Weights of a small transformer language model.
Size: width 256, 2 heads of 128.
Architecture: RMSNorm before each block, rotary positions, untied embeddings, learned residual scales.
Training: a variant of Adam for these matrices, 148M tokens, 6207 steps.
Each number is 128 + 32 x the weight over its row's rms, rounded and kept within 0 to 255. Layers, rows and columns count from 0. The size above them is the row's rms in percent of the matrix's.

# layer 5 MLP up, 1024x256, rms 0.114, rows 76-81, columns 0-255
size [104  94 100  91  38  89]
[[153 132 106 140  96 116 134 170 126 158  37 123 107 116 125 122 148  95  92 131 102 138 151 179 129 147 126 156 112 135 129 131 145 124 153 104 116 138 165 144 142  80  93  96 153  59 112  95 144 168 119 108 109 112 135 140 215 127  74 108 106 105 153 141 141 145 125 102 122 211 123  61  65 123 146 186 154 138  99 127 140 168  91 162 155 131 147 101 129  68  77 105 132 140  87 151 118  90 154 136 132 114 144 140 146  57 124  99  54 105 113  85 178  87 109 125 139 171 125 211 140 148 130 130 145 149 109  88 123  92 166 147 157 179 114 123  92 138 168 156 129 127 162 129 148  73 102 109 198 118 206 159 153 116 117 143 133 146 175  53 161 152 106 154 125 134 110 100 133 133 159 119 171 117 126  79  88 121 141 100  81 129 174  83 112 168 135 143 151 164 147 140 125 113 163 128 161 134 152 120 105 153 123  82 162 154 141 138 132 112  64 125 142 158 135 147 109 123 126 187 172 104 118  82 105 159 122 134 155 151 185 150  96 137 128 163 116 153 245 167 118 132 111 205 189 120  49  97 121 106 131 146  88  81 138  39]
 [128 118 132 143 136 134  89 166 104 171 170  89 129 145 113 164 121 159 194 169 139 131 165 156 120 130 140 134 150 121  60 150  84 128  85 177 137 135 133 155  89 135 173  55 155  86 157 114 150 172 135 135 137 142 125 204 161 137  97 122  97  82 123 112 142  86 125 124 139 122 111 110 119 133 178 138 153 142 129 117 175 158 107  87 155 159  86 128 132  77 157 144 116 134 121 108 156 155 113 163 135 145  87 104 117 143 132 156 195  90 112 115 137 117 122 137  78 121 124 183 111 226  71 159 190 137 131  84 139 159 150 141 113  76  50 119 149 117 165  95  81 175  60 125 162 190 136 183 130 206 116 152 136  90 129 119 129 212 139  96 127  85  64 157 109 132  93 183 146  96 139  67  51 163  86 122 129 142 167 104 108 145 156  60 132 190  84 133 145  91 178  79 150 121 178 127 167 145  72 143 174 143 143 149 159 119 120 114 103 147 110 127  95 148 137 173 158 117 143 113  96 164 189 135 144 135 135 121 155 123  97 119 124 208  97 178 118  97 122  73 139 118 108 160 125 137 104 143  94  81 115 125 176 125 147 140]
 [160  84 139 143 144  92  86 158 128 117 174 159 108 107  96 144 104 106 106 110 102 143 168 132 102 114 121 114 152 107 123 152  88  56 178 155 119 143 215 136 133 108 113 120 140 119 108 121 126 155 133 117 104 112  62 169 211  92  70 130 182 167 173 149 140 162 133 129 146 132  90 161 134 142  87 184 199 147 144  75 151 174 123 153 183 128 122 134 115 166 109 105 121 120 116 124 107 180 177 116 101 122 146 128 115 157 148 108 177 127  74  89 161  94  82 177 135 130 155 211 115 140 140 120  93 183 150 204 129 172  65  98 155  73 130 150 155  85 140 103 153 120 139 119 182 102 127 135 118 127 101 143 106  99 131  95 175 143 177 105 133 108 171 143 190 100 156 116 140  90 130 130 133 125 158  65 130 131  99 172 137 150  92  98 123 139  89  95  88  94 115  90 113 124 125  62 109  92 150 125 105 129 145 142 111 116  63 149 113 133  83 151 184 125 126 147 159 128  53 109 143 144  87 132 100 191 155 150 135 106 103  98 122 176 129  90  97 117 175 111 109 145 126 157 150 239 159 159  78  84 145 150  66 136  63 151]
 [160 109 110 211 134 164 113  96  78 129 116 152 120 162 104 154  94 144  66 120 111 112 149 163 139 151 118 130 101 156  66 121  86  89 108 130 115 138 188 111 102  69 147  80 129 104 119 128 144 125 107 167 135 144  84 137 134  86 145 146 125  72  92 114 165 119 193 132 135 138 106 130 149 173 102 113 155 167  77 143 146 163 103  86  84 183 203  69 144 116 170 118 122 173  93 159 167 131 149 119 169 137 124 182 148  87 117 115 112 144  92 106 162 142 168 110 162 106 127 161 165 129 128 173 157  86 144 134 183 133 131 135 144 158 190 136 139 126 145 154  77 129 131 115 118 132  76 156 126 159 137 169 229 153 136 130  77 176 146  47 120 118 122 178 117  43 161 154 105 103  59 156 142  95  61  97 126 144 142 120 114 170 163 162 109 104 114 117 148 169 155 128 148 178 169 130 192 150 158  91 129 141 177 144 143 157 126 158 113 100 125 104 125 167 180  95 140  85 140 148 172 138 179  85 156 123 135 104 112  72  90 129 129 215  85  74 142  83 158 112 120 149  97 126 133 130 125 139  86  62 124 129 166 162 132  87]
 [ 68 103 141 131 161 138 118 185 162 179 148 107  93 181  81 140 118 182 131 175 103 206 146  97 104  88 147  95 137 127  93 122  88 131 120  82  92 192 164 104  96 126 154 141  70 112 125 128 107 137 146 113 186 116  74 174 134 110 112  77 124 149 142 201 128 118  79 122 149 133 121 123 126 135  83 170 161 117  86 151 132 185 118 165  88 185  87 118 188 102 113 106 149 146 113 156 149 107 186 124 116 160 128 143  98 122 123  77 164 164 142 120 170 117  95 128 162 122 129 178  80 156 110 143 127 142 158 173  85 172 135  93 173 151 116 166 149 168 109 173 116 123 129  91 123  79  89 164 152 144 165 165 167 121  93  94 158 134 129 115 130  87 127  74 163 101 144 123 133  78  71 105 144 142  70 132 116 117 123  69 207 110 153 114 113 136  80 151 156 112 160 143 127 170  98 222 169 171 185  96 153 134 186 144 169 145 105 140 113  67 100 155 132 133 189 140 168 167 112  49 156 116  86  99 155 186 116 144 139 104  86 149 139 139 100 117 109 108 151 133 144 149 166 191 126 186 130 128 126 121 135 149 112 160  86 111]
 [130 216  58 141  89 166 163  87 121 103 116 136  94  96 106 122  83  88 115 163 165 133 135 109  46 122 178  81 133  74  51 194 163  77 100 157 140 144 115 170 128 133 110 107  83 169 154 101  76 153 140 115 149 115 126 135 149 131  83 108 152 104 138 137 161 133 137 191 115 138 181 144 142 100  30 105 140 136 130 156 148 140 110 144  94 152  89 163 123 169 130 103 131 111  93 122 103 187 213 134  78 120  91 169  99  94 119 157 147 130 105 154 197 104 119 168  70 102 131 160 106 119 141 132 111 141 115 155 108 166 167  94 140 126 126 111 103 162 164 144 166 145 195 143 162  56  98 166  73 131  91  93 131  91 148 129 156 144 161 122  77 101 136 109 118 109 184  91 148 106 146 137 106 194  32 143 151 126 163 146 145 117 128 115 149 137 108 115 111  91 200  81 132 121 125 132 125 122  97 160 116 124 124  87  99 189  90 121 133  86 116 176 160  88 147 148 170 138 115 134 200 161 103 145 122 147 146 170 124  97 153 136 172 121  85 132 122 104 158 121 142 100 142 100 180 114 142 175 167 154 161 101 118 132 103 167]]
# layer 5 MLP down (transposed), 1024x256, rms 0.107, rows 76-81, columns 0-255
size [103  93 103  94  30  92]
[[141 125 139  91 126  75 145 119 128 112 143 156 129 172  79 158 139 188  79 128 144 147 109 141 133 111 158 184 115 188  98 166 149 108 133 177  81 113 135  72 125 164  79 155 144  77 162  80 123 162 159 101 124  64  84 138 183 164  81 117 108 191 135  92 133 101 100 122 122  90 148  93 123 127 118 145  96  77 114 151 162 137 101 134 154 133 164 133 155 117 125 166 122 194 152 150 136 150 102 150 169 153 200 118 146 145  72  82 127 120 104  60  99 108 102 111 156 112 114 136 173 130 123 103 164  99 140 178 174 147 115 134 126 138  96 105  59 100  95 109  69 166  88 171  71 102 114 146 109 134  69 124 142 142 121  95 156 172 128 136 179 159  98  42 147 110 157  60 152 124 174  83  92 172 153 187  83 130  92  95 133 124 147 112 129 137 175  78 115 163 117 169 110 173 137 126 170 143 123 145 127 158  99 156 112 181 179 182 138 168 120  88 161 113 138 101 140 130 127 119 132 111 164 102 130  98 121 176 219 118 131  85  97 179 177 145 137 146 118 195 141 133 128 115 128 149 134 133 121  96 102 159 118 130 218  68]
 [133 181  98  97 145 120 141 131 115 137 127 123 161 122 135 125 107 120  41 144 144 139  99 119  68 150 131 112  53 152 129 117 172 111 143 178 140 106 110 127  90  83  99 155  99  99 149 110  77 111  80 110 157 104 131 149 122  90 158 112 133 178 177 131 152 119 174 120 171 140 134 106  59 172  96  44 157 142 130  45 111 108 129 113 213 100  77  90 142 136 131 127 138  89 139 149 117 137  89 117 127 169 164 175 135 174  60  75  76 162 143 139 104 148 163 144 146 187  68 113 144  90 106 175 109 141 161 148 144 153 135 126 173 162 183 157 144  76 157 112 134 123 151 102  73 157 115 140 157 133  76  79 124 140  93 116 217  67 160 107  98  99 137 161  88 175 158 135 143 132 127  98 129 101 118 163 108 125 114 113 134 111 121 151  89  99  80 135 166 178  93 118 156 102  81 146 159 132 103 205  82 148  87 113  75 146 156 110 142 135  58 123 151 126 109  74 126 119 199 155 165 129 103  96  85 128 122 149 112 116  96 164 130  90 144 157 144  99 109 163  88 149 154 141  54 122 154 118 112 128 100 159  75 174 139 155]
 [115 140  87  78 122 119 126 112 147  86  80  93 193  74  86  80 143 156 143 166 105 167 134 149 164 111 135 112 155 122 106  38  83 120 180 105 136  62  97 111 102  78 119 100 142  92 124 103 107 159 195 116  87 159 147 177 100 145 120  86 120 101 151  88 131 105 119 134 111  97 150 142 131 151 135 100 148 127 194  91 137 142  77 160 125 117 151 228 132 147  76 206  89  96 139 110 148 117 128 147 144  97 157 147 118 123  96 128 113 118  56 152 115 177 147 113 111 116 132 158  93  95 137 114  75  73 136 113 123 173 154 143 142 143 118 167 128 161  80 144 129  60 146  97 122 126 113 118 136 146 132 165 161 175 124 100 135 136 131 191 146 101 129 129 159 182 109 134 136 109 124 117  83 106 144 156 171 144 173  69 169  90 159 143 174 147 154 119  98 187 102 122 123 109 177 193 127 156  79  75 179 147 170 150  99 113 168 148 112 116 154 148 154 113 108 139 136 144 165 181 126 128 148  85 137 103 126 102  95 193 131 111 104  90 154 101 151 167 176 106 118 126 125 125 164 173 188  90 113 119  81 157 228  89  89  68]
 [ 99 151  80 121 154 131  97 143 108  85 178 170 106 113 101 157 150  94  95 136 143 125 184 117  78 182 105  98 108  93 128 139  90 126 130 119 189  20 136 139 138 163 128  69 117 157 121 148 112 144 106  98 153  78 148 159 136 145 135 124  71 133 137  81 130 134 196  95  90 124 156 159 145 117 119  95  96 155 152 124 104 143 170  90 113 177 115 144 128 150 122 131 215 122  37 111 107 191 126 105 127 174 158 111 172 166 117 122 108  73 134 169  95 125 175 129 115 152 121 147  53 186 126 173  95 102  89 113 121 160  94 119  73  69 134  73 163 147  92 158 167 143 160 140  57 102  86 102 154 159 106 138 184  60 128 162  69 111 115 159 169 154 127 138 165 128 118 120 109 136 120 107 159  92 110 129 141 118 143 154 113 111 193 170 132  90 137 153 127 141 150 148 112 199 139 140 117 111 105 103  75 125  99 103 107 144  94 154  85 165 143 132 211 176 130 119 117 105 159 125 110 158 101 117 148 137 107  81  91 162 158  97 110 120  57 103 156 107 130 167  79 131 100  81 129 132 109 125 120 126 148 135 145 163 213  85]
 [193 139 133 118  78 188 130 137 153 144  83 134 117 137  78  95 121 145  95 107 100 191 114 196 129  76 136 109 148 175 151 111  81 102 166 115 118 143  77 138 135 128 121 136 104 126 112 114 180 104  99 162  93 154 122  86  37  77 148 164 112 144  86 118 165 180 143 122 128 151 128 181 139 130 134  74  97 142  70 179 126 120 176 112 118 168 107 103  97 136 220 107 152 140 137 138 133 184 139 129  51 164 193  89 123 123  83 158  64 116 107 147  83 137 102 121 172 114  87 120 102 127 120 124 118 144 187  51 149 123 106  91 101 121 128 172 159 122 190 101 128 140 121 147 145 147 100 106 149 137  76  90 115 120 121 132 143 155 115 148 110 130 161 134  82 161 212 138 122 121 143 111 115 121  79 196 149 180 207 141 106 154 105 139 106 175 137  15 120 172  96 129 140 106 129 142 119 137 129  98 118  83  27 179 164 126 123 119 144 129 103 123 104 135 108 141 131 184  91 128 103 132  81  69 132 122 146 147  70 181 129 176 141 118 128 122 123 146 125  93 141 140 121 174 159 135 161  99 146 134 105 153 143 133 117 116]
 [117  83 156 108 110  88 129 170 181 165 124 124 115  61 106 141 171 120 145 118 125  93 132 136 130 157 154 125 149 135 146 146 156 114 122 147 139  87 146 130 140 136 117 155  76 170 120 130 129  60  97 172 141 124 108 157  69 162 146 128 149 162 114 110 109 132 193 119 115 103 173 106 123  92 113 123 117 152 166 164  60 118 183 122  87 152 102 198 122 208 136 159 124 105 156  86 117 136 164 109  21 153 114  89 147  97 192 158 127 104 116 141 169  83 137 149 107 130 117 125 134  98  93 117  93 110 147 168 153 100 130 185 107 133 125 139 102 149  90 112 189 145 135 181 106  99 164 128 124 145 115  84 117  81 146 141 184  88 158 172 112 178  97 118  90 130 154 112 100 195 173 150 151 152 112 211 100 144 146  89 157 123 154 169 154 132 167 188 113 135 116 110 109  71 156 117 200  66 132 144 142 104  64  97 106 143 144  79 152  74 129 155 178 164 175 127 187 186 129 135 155 120  69 131  92 131 117 170 104  65 234 134 188 121 109 113 164 143 132 152 147 121 121 101 156  98 108 156 114 125 137 109 109 139 142 165]]